config.yaml
vocab_size: 3454
norm_eps: 1e-05
tie_word_embeddings: true
init_std_qkv: 0.0332
init_std_down: 0.0027
lr_head: 0.0054
warmup_steps: 200
max_seq_len: 512
doc_mask: false
Each number is 500 + 40 x the weight over its row's rms, rounded and kept within 0 to 999. Layers, rows and columns count from 0. Numbers have three digits each. The size before them is the row's rms in percent of the matrix's.

# layer 2 MLP up, 512x128, rms 0.338, rows 179-285, columns 0-63
103:545541490511480431456511456446446492477508505519490519495477547484509516531595505491476526534525439467476446457474473396421465494489513493455481531447487518545457548584487532473537516513526428
093:541538556539460458461573508470519554437502533491484482502515542479553567568538545522536523512500519475540526443532496508536455510458498485472538470425540542409477480532468529466442458494498523
087:447543481492500517468558542489488464498492515546466525455544502439523484520563566480512583508425532547492502514560486546500528516571530461529519517453508521500486532485524470510450546498451529
105:496508509506454427458532397541490397494519491491475473477470511515535528528573505555431554505515555468476489479476511447464486547547477450516523519507521504461427538583506502521498470508592579
100:511521520463550513496538459558557503561555444505464541494501506537524459498469546508476505533525519478425458510455558472586485556461493441492407535472443489492476490490532516455503519487555500
106:511552512517428517519522458543528483485511551542474417559482502423468474511523417515507490530511538452441451485486559514501509440534468399471542428503498501533407575514482495522500469483528505
106:497453554478507510519518530466528483467502459402490616495500426458514468532493438488535517481554499578512493482565504501526490479407525536457446544510527468493505453562609516505424494474565517
109:551514522451473489522527490474532552542500476495538468484558542483512556467473414529469479489492566497506508451571467534527515500527459555426430514545472471515536519459552503429415571527489472
091:561504506474558565515501476453432556454469562448521498537523522503509531512507517555482484473427489566484400512478462413517519566485471525521535468554516561512464562470435572483474481474492507
103:484476516553569428523502528574478451534523511549495523557481474541442463522500518505490501513464542550514482485502525473639491574489492513513456489542505475508459586580575496550527477499470475
103:457530515441439538513503517536556495495515546466500562464518547485544489456526515546483473521487517512542488450571481514512531502454441459454509500468474562559468606560489495445523548515518553
095:522496500477540516519586469554518470549502426501570536496510473525487443579471488508414535526476505491499515487532509464538494510506520560577449535441446509502578502458503525505406526440550515
090:469508466579504450532517488469545510480448520512473500449515437602447512472506530533487497528486523543405463528483541470431476487521533509525529515469517561542553533467471506550545483490511577
094:429524496511473470457472434471553541458508497552443486468514537482473481524477427531490491484516562558498475482519502440536457522586511485482535499503524569516535561463542519518543540426459495
095:445524372521516522500481502561504457474482424513481465462559518538491548540525548461489509491504509432507507493497482437447437470516494494530512495555547527516446470549582513483497576533486570
098:525481477459489473537519450535460444474517549488491595505546508466474480478483491473536441498498515545575568528470490552457493511497454455516511467490541548560489557478536424473487424509568565
096:462515638441372492483556422579513570531518570451486525502461489510566581533516467447481490524546549508489469508477557504445500530530431456523502491474417494503573475471509502504524560501479481
112:547539471518464375484520554509476451478458467463458458581481446522429482585483527511473465480511497513501512543468505561533498528500534541501467542493467510536474549510467569477569463533516509
101:465522564475465421467544523524471507513553496522455520579493480494539551504487532596501506512488557522429502470464540415517477529419456496482430489573482609484429507475527473507519552487521467
107:491473458453518526498493548537470542548490448546507527462503485492488482504458441534558509448516508510569523528509498484518496520425527433523509371585547511567492459415518424494573514397554506
113:538512529430521504485513499489478557486483486465502523486496461458512479499461484535538489498487506539530447464425536512471530521456446469480495474461596546544428430595536477450516499496544473
095:528466434494517547436521548496524511458461530561559456488548478458423517492551507605483484534479495425479489537502567539449522501494514460465533490461517540474499555519440556567530444480484489
102:539557485502542498517525450506444459463473464507492451540485495573510434560509504464485499489544516491457499525573558470498535505491550476490599534450463506471521550472497515602472436465533536
105:567470481510520531526527502524494455502499524528474529484530542519483570503436446555518512485531548540493504489489453528556497533532541430513447549470408470487496432492493493543559534552542483
098:508455509563517449415502489472459528491441437538540506532529512515533491551459437548539513477549441504456525507521558504507549537458504456490545505562480496456543500477535487554519435450479534
095:502480527559536452492493518535519499414474541482582542483556462481440463499524527555528513544541451472514514451541545541535520490455529482444527577430549498571497591541482446467461494533415512
105:586438491538575577499481508524461477467515470483484471544525457574492493462507504526502489496510493553454521528478509459538481511432498515471457514529481588504453515500473582524470504565445540
104:433453529492540445502495459589479537493519425475565515441478483538440540465529515490514508570531374641490513458510474523481504528502535468460504456546579421496474531528526477434491498509479502
094:437493592558476454570457523464526522469506534454505528456471538475454493521483475529588483536533477488507553500506474463450445452482456453532487494522529533546504412518472510504444489453464499
109:503522455546470500495486480480549430545477502576495576505548515532501478557586508491497493522529507498435412572523515492505505527525515481572451523485458468525512499595498465446447506529447481
101:582470536476441473531501496461490474505475508545447425470563441517447494564512538530446549476504514495567507489524484474517490545564459461519495521480513471483463370454520561491445524492537491
102:544476571478408488537564530460456495522492541434514404496489486545525570497450480513540537467518475524502537481532502461556438514505478566512521467451503474541503475478511445463519582503545477
099:459442497518517527477572501509563546447522454502546454510498469499491543497475491480456488522522456517591441482513498433461454444512567629434539459516531458542486569439513498486420554478524460
093:494498519460472487421551431496493543446496501539538567470526474483463456527519462528556493515504537465432496544482441498453490484476533466512516483536566424523517534565519471491445443510435493
096:488501537540499502598457478524404470478548449532529441497479531551474498517455576478532542468530446484508542539444456450526467554466431445553493508436549495443523474438498474513506509529467508
112:556533520460492555494536478530487545441437505477497469549547462460465516588540531542472443442484423482544492480488445525578520555585535488537522450497443503478513482543486500557506509518529467
109:502516461493565463492464535484483480442518579548471482510531492493453511415480615447536473530417504496532504517636484512490540572541538423525515458425507497492470446506561436476405521518501504
084:539508484493454497466502565485554488559493422521498499534451554448461437523496496594560491508401477547474438480473535565463559469538497541521523525475548509487512565460480489481428515503527542
094:414488487508512516589514546503443574538481499549477519516447477559514489536472540475552576485487501428529469505533412623472438428510451539443528504484501484477533524441526495506485541503515502
102:514574473541531508513460489519593498515506485498474475511503496508462462488445485464489454505504515528496548499487510506574502456480547607438496475476517509583549490514480424506475476494554452
095:501538490487458478439534504485490457486571569493458421521485484468500521447621473536528520402509491490495487529537535428515432527506471500597468556547579503539449466530513517540539540461501506
104:510454550484446476545522552490531472427478523392449494542489454463466516543563543472572509527541470586490428498582580454499442528475533482485500519530463419459491536476393494475523480481501496
100:434484476475485536477530451523443524486432431500507491472464522482476526560484467532522538470476466538495502552560519451517512533559499483587565481478477479471559499427547543537493522407445512
112:484534481508494440506448545497490510447489446557539451503557522485477452554502492503512511626571443503488541507570484506465555461483480475472547544459396510501488526472520533583508426501529562
097:522456539496471480549513516519560520453495504500485491400548496455522445455477452558544550493527526505513501434494500475471507503437487497532521537500607492537482448556565517539495511462462532
090:495582483513471518507511492488546490520448491458459452446568526514486527517591514512493434583479507561532505503505515526502575480483513530515510500532480458439464449624537497453527486465424471
106:430459496563536502603516552491501511500459539542480490564556579528493558559509574513455521437528585508493525670573493531504450475507507423533521465527476481457509428492501537536519491509515461
089:556531519514504457537527491514489498560510483441523511468500541566517592535515560468441447493470507546365466471496469447534481508496507458454498489494467495460548506500453545493523478425486492
101:561564500498513473508530462451510510539486547399540496479518493473482482441521439549384507453451450457495527443536570511500487502520512476504525437546573533542466547485509588567544545488503445
121:499455506508483563497511534536437563501470483472606607508561431538507499502481513469474475512496528505495501611490504526478525458507575556510485502495529459514518560534473472487552522482482530
099:441499543611535446515510498553437427524468535482524513429506486504456545508463482555458543575470536552416557432507489564522531475542564518470472506523540432470509531467442436431487542494556511
100:480502477457499601523532570517542450514456524460522514447514462531508498512455477517507497461559471521508478496515411512488502421494562558507563512615526509466449477452547563506557461454537531
110:467561438467558503504488505449500519455566443483510492485534430512455577468619471518491493516521434510484541493549505471498476534545433449543504463489520485464515546545560474527502469520485509
109:467531545553494464515490462499535444577497560570520526457550512512476456542558483492486407487504507529467555548471559525528509393504506485503433468455521401530521512485560496446459449369494446
100:592523466551505549501540423550492410503491491430493514562524530514441499564518520500499469456492537509479533493522502622501464533530471528560552534555533436535508549456492546468482476470440503
101:547478517358512565466482549486492530515509554510439474486482569474477463501471500523479557509504513508495511504536513474482426498580511485507460495585514538541470523476539551429477479511553493
096:559493494472527495585495507451531524524528441517467454512467501441499567533413541508445516513416552510544474410604472440558458470501499474486544459506558559537487479547503519489508420498527560
088:565502566516417433525520448527583405522521585489500447548496440474494443501533518456521439449528507526525454510516516515439524525465499470482511485488531520451568486589532457513557466487553528
109:534463468540461514539508442528538495568496477495587358537507495463475493481530529522498504522500497496514526521567482510457517566514498475478506490486583511557471455545441466489499481467578490
100:450498481469534433537523485510486516490515559446543443497534581557473535637444473480482460487493475561466456465483501507432479523532455511488528431498479455473506530523512452484527428471457552
092:408546487500549492457442428519497492538487496543552531516462579490543389462474474528482554484453541498546452528490465502450500493509439522507449493476532465552559474485467452476507520543495545
109:558557498520543533456547484483487420456502471421464538505497563492510473478470473435559470483502480522418417416514542532516532527447498474454550543501507424414456520517552519492459481499510449
102:496520449456547534459480550547461470522525544624483596434525542485431510440457520489449485460581565501523517585507438478506490547533531518515508585503497468514533518521453489512469554515521493
103:474484474470456509483537494472546501480471544521583579547540425468482524553496488531467525523529587550511516453505488397487550466429525577552460445479444521518535505530474468503557475431503512
106:457505562512483483603463509547464556543484512497532481549475532527496511482474530506519507468512554477509616485453553514543527571470626472495519484431508469564554543464437519522510524466508469
094:509557541476531485519456551473431495542515546438494554541474494422496499518522549526586491481477517510512464409443508568470591556544543490506522419497490522505451540484558532435479515471554538
091:555480515493517536503510556494497500550485583430524479441504531468445453525407517495423504482489576440448501505475460510521539550544512488527494472552443438494500493521511505422476517533501551
102:518513525518460539478576578495537460487472518501555493470512488419535544466483487477543511521486557475557506484447569489484472424498519499580434469499536575489480505496514573524493556489518513
097:539493516561486505454480508471506488511474467492532446525487453473446500372495513532558559521488516540511502445551502503503479513433443444517468486486511509451505515522464539512450418553481510
130:537440484458501495519526458506457450466464472406493485541434537471513492474505439488558523515549414498464473454467451465528465481538431505497492522425497516461487500477495562406480559511466533
098:528566483507415518537536503524498483542527454434573429452466439521494535501508572485550500493508536557493462468557507594513456498542493572478473539477467471460529476373468563416481540444486483
092:505538462451447531562446565532523499494458497440419602471472526496510464477442526598516483503566461547499544503495461476519486489580575480517443526475494478556507447532447550524494443437497462
098:472417481493528520576500581506410564442513538510501549530468420501453488482477601526504494500487502490491510572557424509559550513491474542513450455485440499460455569503503481467451465545521547
096:439546419483476476511556542384487484524536450541485512494548472502551537569463498462486500479568423419558476494492495537476454483541503444454526476475509525518485500471506436461456517509575504
085:493488529496532496549472473521548484441415533506497522523490493500522512511549476456615510542524502478525502503477435497438457539541510537498491569484556531474484497413546539439463478434545513
105:565580455446436462478515530527500502503509482442509460466561444495510461494463521502530523473469494552506513441580481467495450566537491547472506474537525514511463434472534519509510479532435527
094:508517548441467510554492484490503430492553519420420529543469532547484459583575479545568468477511473505562561519545520512554497526405465536468570455539565491551501474496479498559530470505522520
092:499503531475460453481542441554568590558547495529530470468430496518496515476410550458517498573474543476523525528408505494540500490459546558436489543405477504533503533453494482520513430491425519
094:561531516544466501500609562445483443513462509579508451535525549483447523492502454551485500473522538524572512454501553437508495501486481524507491438499516546432508545503463597439457514472486545
105:511515485509503526553509515494531538423458548451521506521396482490502479429495484427505552595434506516478551554476491553513542507544522463454535510511505458490505439515419574563503542484532528
103:466456521506499532550472487542494454486509554480437453449501537498504547463503552544485547510514515529483457455506517400455548496421526501472556504499480470556448510534450565502533491528493498
107:552525510565458475463491445514497425446463447502541496478477550457524489472537459573516487515408508476553481451495518465573457465503409570570516476506520437455520525512509516485492467524556496
105:594510492512470489516469505477541491486510504444458449441450476450498562472570489549492554557541517499528452471589534541544476566507407392521476518510515506454464513503466413542411556514522526
093:497474461497511549511512494558537466528501538439511445446501488521551472481503516494489477470507473518499455519530471512430513532489572540516524488478458540563476578450536478534501504483462497
111:462458516434441595469500458421527544479488441493507520555594483523532490532497515529561420537500463480542541510504503462474489489423474476453494576434440482536499519522518490527465514472496492
099:465593542443468499420423411520492485461546504475404539470508480473419465491534491448495542471460491508501495548539460499582442549470568469502509523529518429454491515476497465483477526495454519
094:489482424454576540575519448490444463520451511459542442468442496551455444531496568474525510507463456581527566491531456476498481459494511517539479493540487507477555451465474566501534523456471503
106:510530506524478470515553463567533401576521506524489455531554495529491505501571481494510535485480525549476476485511531560469525512481459506408518513558446450487474503499462502496498489503464477
086:436495549518418416442525496461458575490494553510471438526498484565461504438459530465493473453527470466454506556480543533494413502413491533527527529473504514512486508453501522498526441501471439
105:511538474490500448471492425412469503497479516427599562530485588481521524544519486552471521519468611501541532499417471527527444519499527526491450527431492517481471497525556495463538564546517423
108:531472517463547488430607482488399500484551556534502523574463540546478552521547520474520531470519401471492525532570515481474448524453442490481505501543441492549424474466435513559585530489510533
111:493475483513461449473578443529404366460571472481546481516481579522449500520530489491535433489531490539514562525532527472532520514462604523503483539585497553522469488470521450495516519476562479
102:560491508525537483531524535520529467466453523465531464438537518506541534475515534584472568495470489591579455465584517495512534524365440493490467532478523436503478539510463535454460502492506424
089:532561491471516478588483441530527526487523579517549531480521561502448482517541469413477420508516541525496552490568471513539542532475560512488521515522446491538520483478482451552496484490431497
098:483496489406494529548471465501540476509483519410479555493531428497533477503503502533479599486504473556492402393487471514482498583521496488502531538528470597490454479561491529506435474525547495
098:397505448492514506509507509503549538430456497534429542518523526520442540465461497447517425504466409497489531489523462518516510530492502488487524455466503460500545518461481559567446494447463562
104:529568490529529561471525424520473508536507578544515504494499528473501501513502451523505526492564476434505504472471497551526505506471465480453485504467510457530504469505450537469434456525495556
098:518524548502501420574588387506452494471578492492515449446530544457421566492498493473463483486455486520474510531471586500446494463526537514522457459515540525524483541506491525530496565482504502
093:493525537545510501435457510555487501570416523499526558526522477493484453525472469537452538493583570553502499514466502415471588468433522510596476515416454482454504466535487483526538470482526562
101:518523492587524514477530590447440491503465512490462500478511474531541494508555484504519526507426457493499514441495530516486532470459492531545527492514484473469548512503516489501442565488518502
087:501502517416527582452511528522501457563490520501491441484499454575499532555437538468536601524501474495537492488544547466542440543517515510434550430520487442441510500499393487441470545456554481
101:492463459512487538494535510532458491535524455408492476525455519491495547436446493479498466474521449524488550490505445528532473419440455540431503496515467462521541527474429493472448474528481427
085:490412486463539501547453492535479493575437475472517505536499544475469499498527576574436493537494520469425440483502507499538513571472466506520498456463428475432509492514423525483523553507509492
090:561549468537472451518467504475411529489550497482521537490517504493479532485445451542518512484543526505492497466497519465590508533561522533512467461511449498469476431507592533587539599519513480
114:529549525416546516437433506529472502553504550516503523479509525506502515592459508441452563478502466557485469503532482440446516545488511481495534465517475438508534535478535526555460478455516419
105:523483465456493528495493492537531487478512537539623384406498580485497538467479529544479483549532571508479464483485503477530577476522511451514475529469463501483477505517562502470587474549496472
162:523496557459492489486512505504472501531404480448494481585516535485539539543490469496566526489508528522501466438394474477479460552474543504523549537453501577486440511489510533461467515480526573
# layer 2 MLP down (transposed), 512x128, rms 0.313, rows 179-285, columns 0-63
102:468456461463555514515486487531557583598471478570614401560519432559498519503507519484498528472486514501478544456558420482486516452533550563544558483480476536535485483507569513493495506526537488
087:433504430473547488434452585528519467550515458602506503460516511562498499481444517557481521523453501510510527573545546527462498470521522546468531456582464572517541562498501540526491476572511479
102:432542505493474471528508470494498402458506473490482523452515582474484529558529491460485473495424526560505437547486500445587536484509499476548511421467474440531519485485479518487568511534443492
094:501497520457486566501471475532509480457539573545493476545441512429502542444524518530503451503457516467537560471466513466490474553482564555507514483431453481442572512521466486558518458489462491
099:425470552431527556525475582460456480461485515486475473634460499578401542466473465490492538486487511439537522509516530489495502387461500571491488452584551515460494517517511531502528526511459492
114:536377457532490496535477509544418574460481535478485492582477509489503514535462563467465469542503473524511487520509525488454540527516595486508525492509521567508502508512495573467448392529499512
093:428465480512443574473505515528463477515454452545519512533457470493483485522509535450503561518388475455585532555402477536518562429438537582485538469492444527509507526503454484500512426506492489
115:474475488539499425494536494488492480437515463512501518431533560488536540490444543540505504465478557529469464563536475451467507491566505605526527511428505477513454537526495522477518501504488488
092:504588496548452468463529551532500421473476456516502486449525448516583493520495478527530517444494528428542566521538540554544504450523505529459445529492517487520505410501517475565478549515490464
106:477410454544529466521487538477512496508529570639458507449528494451508534561503496469486455559473450530498430492467495531471509502533529443483522516451540510569455525530543534531527523500503436
111:491578464484508590561516466497483551561501513580496469514495556526446420522500456501530424473552469541492481447496471475478524521514501501505469535478444531472598449535375532452505509508492498
116:568481489472436496528489534512528586481500543546533485472506415477512459451469482533492463547494506470463487458471496460488529520525430468492538435497474499484534463452443498460454485488465584
093:527522505523407499483496448470511466510463464467536518499525459484544487547443538482545506569444503524570510497511507532416510504537486414480482574431512455426447483505534493495421458517470399
098:534394496507530526548458439524491498456558544417494499496509537451523475488507502541497514518533457399400509515507511516555462503553469430485514493484552511568493503509565500509454527510515488
090:478510500517528543540510481419504524427540472511455501487459540590436578470455435507448449540497515469536491466492539466508538479500555513547538420460533520503464523436443407462549546474446607
122:549500560530468440492529493469519432458512506498476541509494526502459450453471493501471544469569524499471474442494531526547481462504442486520516542461499480541470599448499467521494484440536443
097:524394510496514516456551604454424429506527472480478439531516509486469503460477542628483472485471559541506439494529511509502512527472495485522530526532508444531493473515535505523559478571506460
099:467489461507541490555523557443519459507496545519503441552439466487493516544501556508559488394547504537549509490530516439511563476471522510538477427518455551488523528511585431526566521532442448
106:487612505582526484511522435558558458461583449516567487509551507516449543554525475531506515516478451501492509497527450479445495529510444512507428519458469514448609485521554545489441524368495535
100:536447517525530543506484518510450533517489500506524493422511544546560540502476492504433458498516496509479559448393469518474531487524470453450533530519461475492500462594521614549534490542484470
102:501542555537503538466490528517487503494474459543496501502534510553471595517479426532422453501498502495534466473539529510502551435454557465527524594542480543524529516498524588496494480402442530
095:481456457478465536511538439517482518548482491512508522486447544504518492492439517534514480508440454519487535492483598424487455488442442572499475479536484555485481499450489490422482500525403446
111:522509494527472444529591475440508487459471465529489448538504525427483488464468480510576469518440627508487532507499473526495548513536478487498491469559528489561545483508474558414454538483540512
111:458511558546556449472532531487504494525465471520485502536534467500453436495460533464528498460523525564567444489506499439411485562518451523486553472496424505523418556464526457483489445557502494
108:398477459474540452510421516499518475472476544529530504582499440550525505471512480521527601461508481498499538508557501538521472518482598531561517516548552522446573548532493494503484532478505522
099:485575438459575521438514497466481506418548484542550523489445533428557507503463488523600536540533548463461489492500508524559526513567479488437493496547451448542544507552468534498508503543571499
098:563527461449483485500436479502487577441482479484554500428513481497436488521540522472488471469579550512498467457392473502519418466494522521488507554521480495456525544516468531499515454437522509
112:546543478482489462481408489409471515551491484491507514514479492444467458451500490461508499464512546476463547473381465480468509499464496518490485563459446514424496519526488514430543394418450491
092:481467489515487506544510583495524521519576493513534604548459528540462504501512452491452544478495471479468409566533543568537467454503478503483478475553516456502585448515565408509518474479488522
125:498561553577480534537527439586502547558550479484494521483522515484505505541555492478448525551536444423460467554505452499516512480516498510491474476470455562542472527477445567493505577438484456
098:507501459467542520558477475515485450541545465528537526524549542476520583550497464495408514473522422436488490490463483448512463409490539455484485461412519505476524515475533431454476506505536432
103:532532523459525425463527485504455509469497463475450518599490466522526535478505506458447531476445484545545521519507521465450537401519504562495461533485530520480610585445509450455477562496468467
096:560523471512548511407466493534552498511451508507471509533538572468489441554476493456563516443417518488505526524475522512463496567504482425460426533497462519451459416473542452533506457569520521
097:476474481495451439536509519475480529449539499458484464526502511517446469485528426492480589466532444444486532472502534488446483478533538529510499528534534491471512409453536499507544519456464492
115:490492536530439534508514509579488579543484487500493411488471523527556462517525429498565461518554545430416594571532525537501489473495500479499499528493531434483461477492555498573469492532435590
101:538478529539464510520499518527505569585475486393486473532463509431478496457550543476489509553485522515493532493562527514463513530474433456484485477589496473495553497495478561469544513540422453
095:535516483493528526500529506504473489523483512452521410542426454528544449523461492498544477455564549456442539534425545454487446463474504543559497535446449576530495455484519559477527491597471567
088:475461511491465482550485418557530494477482516510510528447514458521607560450524504504472458481537485464551511433555556476507429502483483532453540474502505457490578491469570488536449567493541452
087:587523481456502520452456438426564454491484521459504497490573426471457528473453457464470461425455455550483429444524546444522554471474517477455492535494514493417454473585508475500518506484499530
104:460514509519482485491504551541494510512496469517484474498526495502536513494552539507483521526489540445504518575453455481469390473504509565502459439477425566466500541439434505460513514479549513
090:498443543447502461503488461542421552473474509589516493537532519485479514586548555475499524559412573399465495548474524539491502508477503489544565509462511571529546573469499586515507516470486548
093:499506476518537504560509470546539600453480484538586493549487503508533541515445502548488487457548517421513512498516400447446452402530539537497505506473451522464513498524548513471510488543461549
097:472371432550517529517489514487520504471526515546530521524543478481482547459501563452525536469374569482489536514470551529436531470499489505553546553507479517477489393474512537464453447603477556
112:520456553466458467532461543495418535444499514490511559478526457468493478528498481542478516563478472449497531472510503479540477487502423542503527536578536512472581481471524445531557495508512518
084:429442504473531505480516564504479505492521454575538501483422540502478475549487562490485506480485510481517596504454520488475450508560564523446469495419455455412501528481501488429563477512527487
101:505464538568548540527557564458559531453509427444471533479468505487508439457521512534437547552514485448509499485578451479500483596508456478458497548492533459474539489548425485539509437508526489
109:493475449550490537423450469482616548527522496571477451542499482525530467500471482513476488436435491470478491531523548587484488484491535528494482477502484516553511486542432489553484551449466490
103:511488566503537513537510496444546523453502492405493469435488504511474529500512533487538472559480387513520510498420483433474521500469447555524481483529551565468525551501527552508571470418550437
092:501455524545454506529554531501588537484415493542421522444477525476516550450449556454494574485571461576475579514579578481440512520472499460530517548493535525489472456503539562479480449495540558
112:416562479473528529510496540521523487433583474511571493527566523569463605523585555481454429478474471525532447436438477450455486449510555552442510459515478543512475506523523543498578529405547465
105:443568499588534505431437478444469536470450456513512558503479518527579471516507475513556528474538511449549520481478564486507499514518488565484394526455452505523507512498426481477524559505504478
097:497504491535444444454541488509500486519448479556487532584463492475454432546481467460509569455499461519431491521555535541522492544493383421428554509535500501505458478510532532457436468467522476
111:517421570514535522561520542500480547511473518447509532558486555513458483439522499504453515555501504522529521532487530535436544515476539507449588461528496482546497534422502579522415493521560544
107:513504513566511520484465479445554573461465506571487468476384514521487484511538461541506465503562512519478535549519505413496554523522506522455483523495466522535384505537460537513575466582405552
081:443501471518483509460468562552487567504574474518480477504487478463553503501483448454472498456473503521470412489470508439509541482444529452475555457431493535438497530570553469557530499581518524
090:520521468508545506474486424475494526493452476493485542534469478501498459459569522429528481453500474543553422481438526521488503527542479513516485450525427523480563563533531487554537457410506419
092:517528517479536553533520467460487473632540479527503513509467451461494490480475459465537490530502487474551469488430487424408498538468515579460452548506478524573532445539453533470488463538456454
088:479499532584552535595486483493483570548494484455503482467465460553504542481510585492473502557473485517512493472504487507552528507581530531533490513488554486557428548400504570502531474530531500
109:471427551579500489463520607485462521464446442565458482499461397450448479474497581528473487458491490500521428409528552454494433500555487476499490517589460465484539525492504507564535487458507534
100:439445532508449441519460462562574522439531433477530530490483458574506464462428520432493573484432483421482462535482516554556507492532512470454510509442537452431468469546528437537468509533466500
084:558508525529583476506529528521553533442547541496454529506444486401486574498528538518542521493476477486480596449484563454484544445443508491488509485488482506487533455509478512449482442429510565
092:537515478521521454473461525493455517567575492471508543498414458505490473451511504511488488495517531525497463515479510543497549495472461507484536462568496540502488512461485516488532489585515471
093:480438523489489539520515484444473510485486506496446496537452518462561557539442501454460479551401505519510510514510517474426489494529391494578474413450462494549446505531556602480525507531490499
100:543539420513452416479442463529535504520515499476484478460491472529458447450514528500533457506490466482506443544513551517500462463432441387509494508615497446494497442471459476538441523476436465
094:520495428481504530436460537493524475467511483516437504472541455489511513512521527522507484491427484491559460463596464518494459418526411515515481530541528471506491538523538501497413439514372428
094:470515489511464489537475432489580420468432547479499537481497554456508467456458446396498451466525435510426509538501514467506392541505470464514516575542564473552496531479460462493468522526460494
097:524411488584433526501484407547480489454496477476525467471466516465522541553544505505485495495432423475556421532534440501472449489476533504574430437500481445508428546471473521560512514501464515
107:504449504499492498512466514482549494452502518512495542484491430505509480516499520410549431500424556498492565526441514508493485542510557521558470488505474575492562477506503531569515472609480479
102:413498494554532447490549496464443473499537419529447490527447423488521468457468492460492462453531530464551506509553527478445409482494477522449441488472496508505523502513446551494514484560487599
145:514535558417519505533485559486451506522466464484522504505496506462539589445485519503509457446447541517469425511470445428528489541473523540478532506530434597535436507516537515449506492436434524
112:513522563488500508478485482528453525519547486503471479479523560516552584456501533542443429450475538517500527490497442477489450497488452473528553462508471467490522584528480498542476505450552465
094:422575488441530517577473485581516557454559485539503390472421506505493464445473464512574466493507577549506486448457576465477493469471509503496465498535474484469530483476493519442470553466471529
082:536525442449384473445528461521531461524502455467451494494479522494483474469482419491466459475453479473556470453491552491487481447509473468479534539545572497509458438537491491454530531464457492
100:548438505575556513518458486455518520427476550514500492539482522490500582466430531450442489487447470498502417472504502469464444485478520527545531528527472501488507529496493548451543523462514486
105:482455456533458506495493528494466510455486533480494546587537516545517443507521488531475518495430507517488487540569556446532568456458536455490510514522471538458465501525461450511432584480406498
108:562460510568499508541558464492514559477479516494485466502513539520519472501541472555484502529467497493507504476503531508455486498560498435524569537607423473530442430485434513580500533507514458
111:434559474463500473522508500486536437563563563509502481479511446490466483468534501545534559490504514478543408425465514549539564424493507512573477453479452538474499500498469490540493450429509508
094:512485480491511502480596481507495549476522477469459511528506531582584485488534411536470570509495444447500492458488578464460436519501466485446480538502510520529518426503529497481463434527526516
087:559473474441500543456456466572567528470488558477493493514474436511529560510452523468510483510438468475436529512490422535478463577498528538405489528535528566551526541475531449564479454471501491
116:557459488492582552506449513466559475500460544507523589473521454524574537453517546551453455516482434530542463438541488491434546472510484552565492542536553527503552495628504495445513463531479455
116:553479548505466530486460520471471499520409469480497517510545539500467526540471527457532491552478576521578485460410430459540478467472479487470495494516421550446532541510497539498450439425506528
099:469481442540458472514424467514525461458468514597485489516502448588490577473516459513568485533446487472492493487523399553531428423488465528483484379519475479562489475488502465513458541510440497
090:480500489414424439587503468474519432524541529549543485454436496499499495454515470438447478468472610448473570526442518430511453427462563546490540477484487553531544518508534500545543495496492490
091:557483487451573518520500533456501518500479480478472567576489527475493513444467512430510540484477579484466508515488442511451563540505478466454482505551422511479462482473557499453481452501492473
097:530468486486589528483410527560512521491498457508500557498470509485443526509515519443381479472519483574516481538522453487444411503539521494521448489468491511544462488539469494457527522460463566
082:498480451490502524503542539459484554510504503546431557557438436466494483470508546445554393563483529479458437490468516536525562539522469515496571487564490553444520570459508539473512511522495473
104:562531509463512477553453443452463506487437504509535483539514480451510540516501536530485443471468475541465497481441505496587492388488546452515486495517517543487481516443576499479506485505534595
095:463488401512523495484485487540421480478459457497487487472463508550548478444541540433545528460495481608538461473483511485521494481531557572537542459492585503456506463473477440490530461567544564
085:495530521516562467495486488525540528488513468517474534505482479504533536471562453455461431481468417423489418471555550471498490469467527509457496493499494488535556438536529517471495546576481478
113:433612549562516522540547525486530552473514489504534497460474488470402547484612550468485582506458473476466497562524525429500475554480467531497507496481479486488548479446564462503466549516463479
125:485538470485553501547484631420541546557489500521516465555418443465500490499477562441535508474557481467482500498567483494473512476519505522500473476554481526483505539522514415478531439516457554
131:479510512501599478540486514495475535516499465504465486483512519503492652478528469432394513623445518508483499520552537511489480452451484478554434460509535493529505494510544554541507555467494582
098:560515468480526516459492388419552475472498513512501504551445455570490478505503551480475507432497512539461477457501540434559468367497547489492528520509492559490502508479487601588522451522539512
096:612489456520475397474421464520472533462512417504540461492470526526511446521504489542447490531502494507526503525496636554560467598522451491492552481487504515458521489481539458485543520467504421
103:480441527519518515495475599494534517499520521448562481455485524545518476535472504454472447400434484605512458473519532489527561473469477560499526441515500502495540481462530450481484477561428490
098:571464522470526489420516469525542559453495538525421536523508496338510536470526489526500503480477448472446515508507513497499536533502604504523470501480486541515594539501495476430518495539467463
098:534527496577466510538525469525482488461534531501497539492455516547523512586451468485467511521496433531495490464483479457478453485547518525414573504486551500554533446558523525501542459538438483
120:571448486493431568507528460444442523524408499449492550528579473506486495511539524540439503513522492569488540513481478461500516497446550538577498467520536551476472490486473492537592499482426434
094:559482404522501492511523549505453496513540512498484558517495446504472473462568525489525514452482495523473539536538591546492550530521529450509589488483510506461448466454572422433451493516557525
103:509437501472545541538456471619501539575446537506565478480528512508485525525432491498541499455488477501455532495458485468479484516499482554470484484486463504434454524511557573413471480453537489
098:583607525467446497503454457516565461570537510514540495498475497446495507470489500523484537418464512512499424482493500512479467517456436497442506542486502484468533464539507531440433522467543463
091:477483516528504493494463463476540518405450523491440533499555518498526453501453484481422526464406514484585532486501556493403485468464518422478498475530525510504492462514491461544468481483503535
095:570437483488457500461468460442500510484468482463479466537462475444596517442510500504501418510554483492485390491516498454521469525474461415416467530498470463498469456485526445485450560417489493
103:491473500417499546530514512490523504502588555497544510484540494509499418453514505475484523504549531534511572454522545392473441496520577507446504484538526538468460466552533504440437497422519472
108:513492497512484506443423472505532481491484485546518569441451525526446525473469506420464564471452527494503440513549531498503457523468408535509486501513501499559494546559501543512490519516483490
107:507473548512496444528465559459461480508513531480562523429507520535535508552413536460463538552438473506501434481465446501522586461505450466524497443537543458538583482553531521504521471464428582
111:540511538483490486567469539455506493520454535460482551474465531495555483558490431546521498480507491490496492515471558517533558519494612425483542563461430508538478497534564514510450508482531499